config.yaml
num_attention_heads: 2
tie_word_embeddings: true
parallel_block: false
init_std_qkv: 0.0625
init_std_up: 0.0625
optimizer: "soap_variant"
lr_mult_up: 1.27
lr_head: 0.0118
decay_shape: "linear"
final_lr_fraction: 0.0
doc_mask: true
max_steps: 4093
dataset: "wikipedia_en"
Each number is 500 + 50 x the weight over the matrix's rms, rounded and kept within 0 to 999. Layers, rows and columns count from 0. Numbers have three digits each.

# up: layer 2 MLP up, 192x64, rms 0.457, rows 118-191, columns 0-63
# down: layer 2 MLP down (transposed), 192x64, rms 0.331, rows 118-191, columns 0-63
up118:596540485460509516497510487574494445531541488482505504479503465551450470484572569584460428459543545577571491457464465509422582461427493549565389545505468485520567517575588511539512478525498431
down118:491504525449539526458530501540523457532543468508395566517477480471500513480557530520408456404438513518491485493457434524445529373463514475533405503526547549494569509591483441481470477501552461
up119:496604594565635453557601548519489532603542572479487474465456528446585447472570420457447552439493406533575537507458450410467513464546608570616443571460489526507482371617533458527501585456367522
down119:406618545506456526581467552423486535592556566445428450403447505438644447500511509432445511589509449423393609420511439368556397475455568516565428591441480483487428450540466531508502454525445455
up120:487522530516534583441473405509540429521537437507490434524549408594500521590539541444483567465544479426473436516541495469469524406442485471449488499491478611499403484439551536523496572448529469
down120:480496498494467476520464441493501543443449541549508597449365524477521519487487425568473472548468538586462492436517493562486456539471502496532547555519609428496522484504490489542454456526424530
up121:535518510575407426565509529463524513549504567517538438537536387490461512492508598514506546502595463489456487471520499445478584473443461475521532511550437609482445487393410584474539488472479503
down121:502546471453494500448512515500472475478548469537499527469465528496473474425565493423532492413467527422505534506450471566589489588480558476491560512501562531494528554551468492394450535454575462
up122:492475553527481556486392400389521441500401600463525445491482512353426540523545569619488412500488450504457396396586502475576504436545457479513512445478464488496470509530485480525536513569488496
down122:539487559538463486563520579499390505513505410507463540418450517432584511488494476575468442590417502469485590543458558498450516509467481516383491474510497495458543517506483514507449430460406501
up123:433471541550413588576494485546561457521421619440476484379506434504586625513512512447457515498476523492529462517499514477474539498410567485515394509422526556515471470520542490469500608506414556
down123:513394574475454534563491529485513591559432533474490408493525453478507557521488485386539472498467476569494540556483511487432526571690471430522489533459424535470417425456587411468540505520540529
up124:473512523478458527470486488502534434549474487495497512559588457491518535428544468556538567444510536515520530476457610511522502540516526479473452470527556491524462499477520489498374548460512446
down124:509532526496501537445507534505544550436544508543525468486426505463461578574576494453455552456455548455504564484458480516523566539502491529513520495487555479376525475508554528545550488594511548
up125:456544512535493495541524469492528523557572435484511553434515500601497490562438464495519498481515537514510465437388503503445510476507585510558487465607486511553545431588496449501532355445469481
down125:589531527486545476537438589470492552493533529416536491385530528445556401471498502526530429582487521426486565478370433419513484533516542537435534531498414515470512525522538576521528546551549475
up126:550581418555598498471501562496416469467571483504476515486473483464474498437489413541515556480459528491589483515490524473505542475496514510465493528510473448572572528508524471499410408513485580
down126:510545534509510577521535543420474401494485460580533449555513501499459481503466472438510564539488502461491558448549487456521551521513479502537482489533549509538485535490483487494469499510533508
up127:537607474518478538489529470482513432518489434594472448470579514573465539479440546509513496567520517383581556505500503532556419502491507455502440548564445516527501546472458451501626493483462501
down127:462493443489499484469487529560482494421482479455510548439455514457422493442590478456422550469478422509456543450508480507447487498523543588462532465491537421475493468491520491482420513459447485
up128:509551480519555498498478573465447538531437556503521504588507482462558472448457499562473489521565559503537474515445439540432523504432464484473466519517503494491552581571478542479467410516504501
down128:404506517530479547529526527606441488472505585548482458618534551408402519470586448521507543424586567462508525496510457565489480524553538462519438475470519513446441550550434541471510422475516530
up129:598518503573546511532383459565394580511503545471478442441589505467481518466508411607464441452561559602543532490465508419494578495443507418473532479545359535511530508578477467424514486452521478
down129:611578542504497497547405433406532608469463471524503546521481451588549525483473528438514620537454506519481488525547498520563504490351419478562513373496475479526504535512555587592531625479462478
up130:575536527510503537585482501481463469545593564411519497403528509417575444543592443566464568607562484543528601486549431516576521444473480498511466522474458501419485519483474447605396522579401488
down130:594513448450508489580468598479524529520471471471438427419426566548508553555504500636558387577509529397505515544427446528455521501510452496540420552511588547537507573533478576532570534539552501
up131:591508484436489482586486518482540557524480490503422587486470481489496492497477411508414565430544565479459491514501490543490443555501503444444506486487422485454583526417410495524548486499460522
down131:485498533504557549488440457459532438551499487528489496462456525508475496478480548404469538483464447533475471533517458451489437547446513514463593498424552543467498542535472493412426530534437440
up132:411487452544492426524523543516472421473441601427497563508554443549449493426581548438619461535502598463463465593491485460537468471462492477512477542461443489472408544565490471518502391493494444
down132:413514401486588441556452622501472456561493473457443486413497470392558427478490517579517476463465446523494531410459473422565492526525475475451377511461391550520555483606523588505588454558486431
up133:503471563615606501532508458495523448491557492478555534512461476467443453455491457467485514552463527343457515433455471458431518457600402511505540417580383598423571473480539428461595462502519479
down133:478536490481570563433584463499586377533423465548546537535525523436391563484397598481456527567517478488485450351422473432492430604426487524571477423453495525526486552508515534527527486442499550
up134:537506533445470557482488518492550485490457468513454498507472498524509518525469522496487502598501543511489498481484533511511470487456506434506467526506511459533517539483517503512511486503522490
down134:510523474535522480514426514505509485480474510488443522443552451489497484492548516502491476414480548472524478505450488504434508519515454475494541464443464542465542516498551553503490512496547543
up135:571550404491485498509544495496414552519507512442481569601478457469486496566443509464478503464455449498540447453504559470511492473483472539443512445495438600544500443467460558484516521538511571
down135:507583524497510500555522499470488489506588487545474576586572561544449475561448494418546464516537494495546489507567543481529433520517561479512526549512475542572530406543522521514501472546513570
up136:544468521490531499445500435529464477562499487458516460504521502547547513464448472553487480547398485440536484553490530496426466561574590461609492557503509517506542489507549564460490540494479532
down136:550473401526519542493566523485498512498461456458548438545438500480444381541485549504526504526520513471563483468525567497510506534490536490419434423495428564539481561440452505503628450599529488
up137:523520474473463401481467492590462461487520480566492539389511477490505456489413524571514467504550496521524516521425519505458453584472424559401490617545571494541508542482516516496476414478488506
down137:515528498571503566468516556520445519493570441487508509386529457520532495521504502502523476428540455496473484572508511485524490570456494564534492589516591568482457511480500455463436487453513549
up138:473525501443467492512544527550508539449507562502495418446529468504529545578543461486539494565485510562560488442585488554558505493494561483451455479518510495554560514489425552497524540448547491
down138:527431444591430520469509538534467522430529515519532469572495493447560552442482558575503467470561490511493472496536468418498498521508419515516482491448469469476498555467435515446595598603423464
up139:583568499465469515485442568515470502576535569545597527465506511495497493443458484504466494485499590538582526476514505486535426439479468512501482494522575486441584478552435481529483502457438506
down139:482555501520430489512574457494558565489463536505514493538584487508434407487472535563494561501534405582476551476431537521412580509498453498518387518441415454543537487518484528493543418454509555
up140:521452511573410530427531583554595492551394444527479470477540410503515413564555608435438486468436668542428483480455506433503556557502505514554475484480471457537374556525521404610426596399477550
down140:450418523487405524482458512473516531459391504547518562507481534529372478543591461459528475412411451556485395551458523557498497534495554459561554448448524450548434491503530421519362477451482452
up141:564491529398472530510503585465499493494450502560492568483500481428525473516496465520484488510481556551637563571450495521501523434470497474496520559578391490478532482478464455590522511524446532
down141:550560476500476459456570576434503445542521465514495501489496480419454523497500562566442513481451464446568532535475488441565499472481553553556511528568514540463535499495461430522499525439443536
up142:476500414504464485482493458552425492384583568480583498433592538474507472522496542585531547524537479481511549487510506479540540543460493464425560581518435470344512545500529572425564494573375362
down142:453445615456500465456508561408489480492507536471573508568480529560446487448405579446499554617422525538522451435536488471520536395453412650524464529463502498633363438490489442482539416545604540
up143:498441595443527435496512545467548471552453578500468447437489573452448491486488474470576592538547548549516467431601532482553389458516502408489507516527480404551336478443503456412421483438484574
down143:570509485540500498463544511498510531570484579490474541542494569410549501400516558507481629519506515459483520490521552434581405409448454418472481481558548490471425611430514502332457517500396541
up144:499490488542565559550536515526484477459542468579534377449548426484361430548407542539506471467546462490507533454434559484479414516466512553532459507447396538535498525495589525420450463507497434
down144:451527489471399511454449466447617468496540510425446533600477479463548470497580526456520545473517480441473472536613516545362595484501481573488521441452565617504441461584457462531570443475440497
up145:482505489488457420557521501483480521546490488477516541457473530448523427455496500518531496439411490609531515485457496403562531572488578539484511417459548486490470479466533495527509534424482428
down145:448505511539479495539462505442503484502527467522427422521477589526472473473500497487489493513512532475446475503511542431597418510517543420473481498533516587536435439441460505482606446471478470
up146:527519513523502509471426472618519561406483477572484517493443507478492476584390541456475538433504512456524455531457534430507593511468561496547541506478504400581509489606478519461490507494476451
down146:522488546485582465331501498369543547478496545406502495480457498514498489459477433477480469555424491473515432548529539534515454428470526472570507545554465560481457441460517524421479576415527549
up147:492512499611467472525596487536528542479443474481589512544524520464437528514449528625409445420528488417497454496535546460423587565512505492519524477448498545523570547532485365491580474509431490
down147:429452480392538451514411542470480493512611469474451515458507441607501584471527388542508467508528492417549552432466465536567409598535463497450524488492592558478511492557402521488443530516526434
up148:595426606521539573583558607468534413530515587446494480468388497380505492476588524487576568473419418525492505569450435507558449456564547535538454497415421551544420418479444425552495623549561468
down148:532604556446550425467479553416459478583498478420507460561581449527591468552538480332541507527509536506443472531561500454570511369453525460369404541623541531518542519459432500556575502512480499
up149:497470461570520514507572489444452465527491589449532458486452468486431449427540560523464519455469557523464457469533478481516470509446486572539512485502470434455536546512442539518476529552518460
down149:420503450496492484455523426491582507495468442512451434479513428469469504471494599451488545564503538501493461495473501473510478461591489526499497478496411459443498504435533527511535485543542474
up150:525528460553477452558487520543503629474586553450590504553529409494468491437478485477481522379487543558476493481438491612556490471486509524445486521511550511557479529482463557506427509466491523
down150:507555541501498480499493504455563554525546498515544411538466505530509540486498561412519398457459519549514508504433489564540492446500570441454466501457573503552539537485515451502405549455512527
up151:528491501521504559427616549482485522513520399515481472524529499488543479550486531442440528490558526414412547528460478467623576487531454582512531538429569465476433531507490464411502560384585538
down151:561473493525531403540432408526530470466546432486516513487458551506484503505565428603497491515536521466495452449554584523435538496517530528460529547532593522529586571494565520514392479489431508
up152:571446502587424555592551580489525559438560540512479452513566508534370395562471533594461591431536424326436478516573432511508543568538440481492511477428475442411434544506563542593566593548528457
down152:531552469461444549544493458513381545400433526539501433491515607510500551576469477562397545428525508493540520489534521452509491449429424468421563521536564502571419457595491593542505570520490540
up153:495460513493474546428540495470556451466600541497562374369600465452418468505478603511489593434518433383517492492456504469538393493524598511488500460464463492501406526519526503445455537532554437
down153:465654439480415503557618445569466507588452517480505575573452491536493470543599504490540455514424582572515488538485494467470514426457461442418359460493547512556552497500436430520417530498522510
up154:584581517513500502472573444429514499568477529525535554511587467498475391585502535454473475526602577463457448593538575469491560478566527456548521480404445462505352479459603495571531510457548556
down154:410543498472419410410512395447585489481485440528515556449500416534435504489398518503402462599473598532511473446521507442558486590509499518587438571478571490517482556468501395433454482469508438
up155:479495547569551450513450558537396458462476556461558578445489498469521441472514477612412530504516477399516561399525544499450495405520453493532515527572405546526566402547493543491538487586562616
down155:523491435459370497591533525590549519510520462484474486558550420483545519538617513470519459577487599512381523462499479481548399514504493430591422537568621539407552484550519563481469437447456420
up156:509535538529472520495473475443537443486489560483580481437525543417441506452484515538480541430582534465550458528584557465508627467528535536483551544518468585547454533456556496548571510479522492
down156:571508404501431623521489493489491506517469498413523507574426454402512463514510542414475464581414465498571465538457481438443449433390443497435506479481464552554444482500498476446449383466391471
up157:566540509546562569420549556530537484493526513518516502433494506435530550491555503484404540429502562449523606388440499472518519532503487498534502511455465457448552463481564496529481536422549517
down157:536595522474505518520515504468543494480435485487498473440550446469625539555456490409546507471521520512541572442454532475490551535452493486446493485491469466565444522405566490595511451480453568
up158:434465490421433559454484535463464510477481506463479462435434607448529506553419470534633567481485524508456456496526501561540436488430583564581521452464499513477404586505511440517514489565510436
down158:524418404481483442494495509519473546482572474576518550506464499527455498419462500536490596513528500489501466519485551456449443497462409520496487463629498469455560520504458459500486468501499417
up159:468454502534505482435586450513508505483471506512515524576491554515438550560479567544445467494432525526490444414504564465445476552572508509499471549507530411545594451544521523557563458467522536
down159:586582500471544441487567483460472514568555449480378554494502500545559530440478512512468488553442538512577493586456553528511492519502468430515434521571529593508501485524544535550470493461496455
up160:544512530486499438421435397581549508426538491436483498472431440451499516421445501410523612525457479554577548584424553525533517512505558599481493469520444479500499466567511569469497559509434505
down160:425502511442561546437568484397511396465446499571604518489511552513459447510459485521471530502459444451511389540544468480514498527534482489605518539467535545571499486512476473514534547542602440
up161:537512465547532573406518616480424465541485500576538381518540504586452427521476575478483461487487490499476577499505498512513486557431508520518551493558516511479522570470380545447488546563505451
down161:567480455515503539510449478534607485455485431485464477413526479445496474568532535499460548571545532516469445504532490493436488569497453561505499494483443517546468538486571487496518585504492375
up162:448521516507529553520466455504559510474464526554481520502567451525476363496524505577427417478498561538537449532541443458548522524541500493477520595436407478513574538500515498499496534475512420
down162:452561509386544496534528492436516562490449483499557577574480519561489470534534527486420479501499544574581505584549538504508563482533460478467520543470568473475536474536502494453497485448521476
up163:538504462476570541493484436560466528590583556455486558522511583485440388425521426490498581559440504455589490537489522500405429559426546479483433519494472525540452513448471481479452579421532438
down163:445597503444513500529495439544552511476432480530521497529416487491536534551557474549441443470508506471525522444523463497490547486557502503562490561498528498562597449538532566429588448496474587
up164:455468461554471510475490468534512466516452512468478450441515545505528502477535486401500473528513496502601534531528468544503502580499557462464507479452463557562504519596520520529539502511451476
down164:578496529529498534500521477543504470505449529527477568551571407516495531483452532503577479517543566479412480466484477517558507508487494520534490554460473488431470509469482510446490564549534486
up165:574497474546447573539527468603496592416449526407522477479549507559491550450471475506482534432600535551557437482547544494507508470472442458474470433507459608531425474493512524435497613465507477
down165:459404539439471476522606516553477559511568543516452503476496475469500449443458384491524546538502455515509592511433438485396527532495443513541450493438465413476495429473544448620507523335570487
up166:529530507555542510487536567475402515427484500433574563479506602494533483479474430493574484445580514423514418677430586426460599458515600508467620504483501602458479497473592359479435453542552501
down166:640374442548412564526497559539544464537523539468540513527551431553525645440586535423613399375475442598548561508513503522443525371447444471517511546555539506520566414520519510470514575454423480
up167:447473468547479483473533441554489463524510530464513556519496469529474524429465516554568518466452462471397461531464542507486506506458481563511541502463519405570457540551574535527477548526502528
down167:438555504439467513455487537470488530583502390541473458491486510591499573522483548542547502503489542487458468535522489526528495454463441430477508515580491413528478479422495506493591589553536524
up168:538522541499484528442414454526529441603479465581477547452605518467438481568486521472486549474566506425479469475479422540426532488449522493519463484530535443394496551432529477524444560439472447
down168:446454478495507472448448518492421536556564398455467579451405486437517509483482448512465526471517402475498532464425441432478508470553553479523435517502550463456550446496453509430445498535432505
up169:547496521524446462602523461590535497501480509542418571504594464526515508480519519576472499431486530487508466458497509468498617473512487597474544435540533449540526535505503525505497498436498544
down169:490386571472491505601574528515468484478490513470436466455431527481496523455463467476539470477406530439450460577529509498530546453437431576492547492448502472530446517501501423441542456495532507
up170:500516548400511457502550510491471461581449518485516503458459548484517517553472542454488465578450391400445488519519488511570467506461595532467541508516545628573537579563563458485608573538536580
down170:483505457568587600583520550479599636407528560533472560596508403458484477490471664623454467573448451506542527462596477527453533552577414503445507522433408368415615512519539590438469480447532483
up171:575529433492469521494541510468423469526450461468513490484568581513452352524490493623490551528443520430473467500467527460477424503624555529492400490555473454496556547420492526692587517450633569
down171:487501543420576457539517447420511546604507555514571517570524519528560514633517487424487538484471489492428397496460508514448483584481603464538461486445597443533589489453539435511481497380561617
up172:420494469471426470519495492531428528474509601482558450485529527536534555593523478519559483423531438509488556452543542475521456520511446447485549507507451493586502520575460550545485431493505464
down172:508499486464506512478560546482513464405431468471496465518509406490432475480500487471536538501504429438431469485493433516454518544526510565453587425483425500482407462526526465521576562562599477
up173:457535480471551488534622460457496557460415449496513519505518463519522466593546455583511585458478530446481448428509503435407501601523514548504567425473527467500416512540524573488531436471555469
down173:471482511523620452389551492462476491467545339486458498557521477510489490569593436516481536460533534431557397526474484491477493559502533501543508474493528499559401487503525519514508421455500442
up174:536596461515514494491472454563494446596386477541483518405514463545486434403395484451540506521477503501559526561416544501394558487456539469537536455478481501524523447522580575458451388497552500
down174:461544552459536586541433492506403517494417467453498457459447567554531468376456437456491470575463469461483633444473482446457510524510501494505475499424489492451435480551490477498496430566502494
up175:482447450502553404488540494481538510487548514432505552461515550495432487472423523481490517547449498429501461463396551569484535546556555575477540485532442585415548489500528467507658487482520497
down175:549500431544562482501548539438489553355528530468511547583517443454435471455530470486549421516458540441426413450552525581539432512524560439553522540527464464443513417554561509392520516545503548
up176:521532491521528450461475503529471518597398480456538590397594556402454514519495443501638591436469492478568434455539468463491473476511553539516557481551478477566453531483450503550413551453507440
down176:489430533536417563450536536488476407453533560542521556467463585448453506472491557444477660524481586525533441496462530421435476403357580580414511507497482486500431521463438513523474447540536465
up177:554547423519469441500523541479465482483408496514562453538459535495520422466539515475429498444397438440521587504487548474485518494562627445530574507501566521575488488627550556458487420408415562
down177:463634600485543502448531497481488536541573500525515528493553437625523459545424505519478609563485477418444458422481445465522426450457571538455413486498472545506443441480519497509594501452568457
up178:638583416581430524604511536570510573511481446464486508420548468499458460466481479537545494365504427411502519465552503565447466580510502536501465488479545495503477517508468444541474520480473468
down178:562483458485481487499442513522472402451493514659511546482538509477464500420498496514466541442513402412432502613448536579430482549459433507495588484562542535483565568506510468469475536379525458
up179:539534457519602495491465488516472616561460525496555447551530503449500440494517574508457485585464523506584445424457550490505505472480487501487476445541465478532535552555489518449514500535493437
down179:541535542534543534512446476490544543534436472562528439498530538472471511463551540468493497578506490515529480429510506469518480499521493497514503484490480453536477499502587432536542490495451496
up180:588519440645516514447544468476586471488376516537505445574469525481560438506444566551498484436548575479455371523414501463468468418492408487459527507409576420501441430495472484550656433488460532
down180:522659459434594463431545526437481441464459532539568422620394459516487464483497481489466589549516492365444422482569474429499513421421391441513460491535473480496507586427442546405555529456390489
up181:532451486575436552506633498448514504435490459419474394569526509493450469454457518463455512400502495419523446583412498496453527511507602527484560372462496537499425430452462470446527605411550491
down181:449394398432488487493434486577512513495394534587469559446388498433416494521497450581535529489453539612473464439496506442603493386469447493446480502472560458482499524510520511453494549553562422
up182:494416446550474549567418519516422480418431539489511432489452502582506433513550463540494471505530536550511532517570516431434523396540485485446568632559478472488562470526452534585533466573503456
down182:548500416558541545453491522482527434549542528530495556521507517512433510532460529421454561497520542496471482478456435503498474551457634505575537466464507526437568532465569388444528537462531498
up183:571597490521504565531500532564575479437504602546456510486486505574453443538485478530399453515506561476482473476485451461480534447612391503499438410531532493532509570474455516530490462496473458
down183:514547545503528563514506524565580429436520614541515479499483494549498476494464444379479463511484505504474465502492484541439485467598433537534493434472487516541485484439498490519484503509437489
up184:408521475627505496486458465492535435500452532531403537472473582523533446515494467514597499475570533521469476534501490545487505513533505472527469535516435446483569515476461490504571428484484462
down184:472504458508583432517481507515530505502590566440417576542472533499566474479452492530514546578457456498495453633532451536473489517469487476566476478492546482512542514513435473515475452502534451
up185:508484437538493487447541528477410565455451485447411441573460439548592523428439497540441482513512486511515416566483539533620567474469545523501519557603523426490527514500364458534542531509500547
down185:480483479442477522566550444556493485495511566501543530542558498521454477463585471420547478489499554493557460523484541557451422475423494526493550479482546475460540577538522496473322460481537411
up186:551453425492494399503567519582489517503474444452517618520458469519504467481504512548462465528559525551500570526450511530483562504554479529506521525538493453524521546473453526409578526464449569
down186:497439533515537470519495483470487483567496432468530586512472548517529457521643520442385491582512466521475552512502490491524458436462518475534469503441497529522479572494552456416468510489430463
up187:473476521499537435531542516400418503457483511471479531522413470501451548559573449510522482508561464501522464508540529532454515590483474545445471525477466469525499520530511399521506472465518560
down187:506495542484425517493493491526557489463525513558411330438499492457460511504426575456514407482523552540458536482533450428503436466497523392537443536474517440444458503453489596440502551584482509
up188:515511528521549452486476537560382423480562480504605490534496528479483461487514498535490445466570459519473589519514383527549454477527388544442519501478495442513558546497546578492516517506434504
down188:454463492554513587551482515601496513484571437549542479514572526544396517533555502477481464437453450552528527543505467553484427471537473514483555448481549499527500424512526535544487503458474547
up189:560547584469543533534538530401516515479412496455489471472484565534552399513532503468519491462421439443487502546469500497519531459543571521512432534512475496512519459549448515483519626415544508
down189:519556540430526457581527533510444524427547543541498546530594503480512413454481503419555444453545540486485668443458476547509425514482455544374566489503433493494448497559505562508591476474522489
up190:538492524581485506486495470536553436555526577566437517464522487567431432488432488481539468494449586446433478449439512503625363529510405426465489460510531427547458475671529519575461470518523360
down190:501522453548514588530489520391458463537418439555451498442524493418589498498479569530472569516345461445453487510392440426519489474511486481437602409480527492517403478449487459508452655473575512
up191:523427478419451537499486435531515508539606496493464474489555519499514415432522438570540458453558528465505508522542526560518386569476530526534536514498453478525424526468433574538538462398542447
down191:479551511398481516496519447487527525476512546513512588450469481461576528484502588442485497589491471497518586550461531498480480575488589459488526559541489481435495512476488491529469534520479491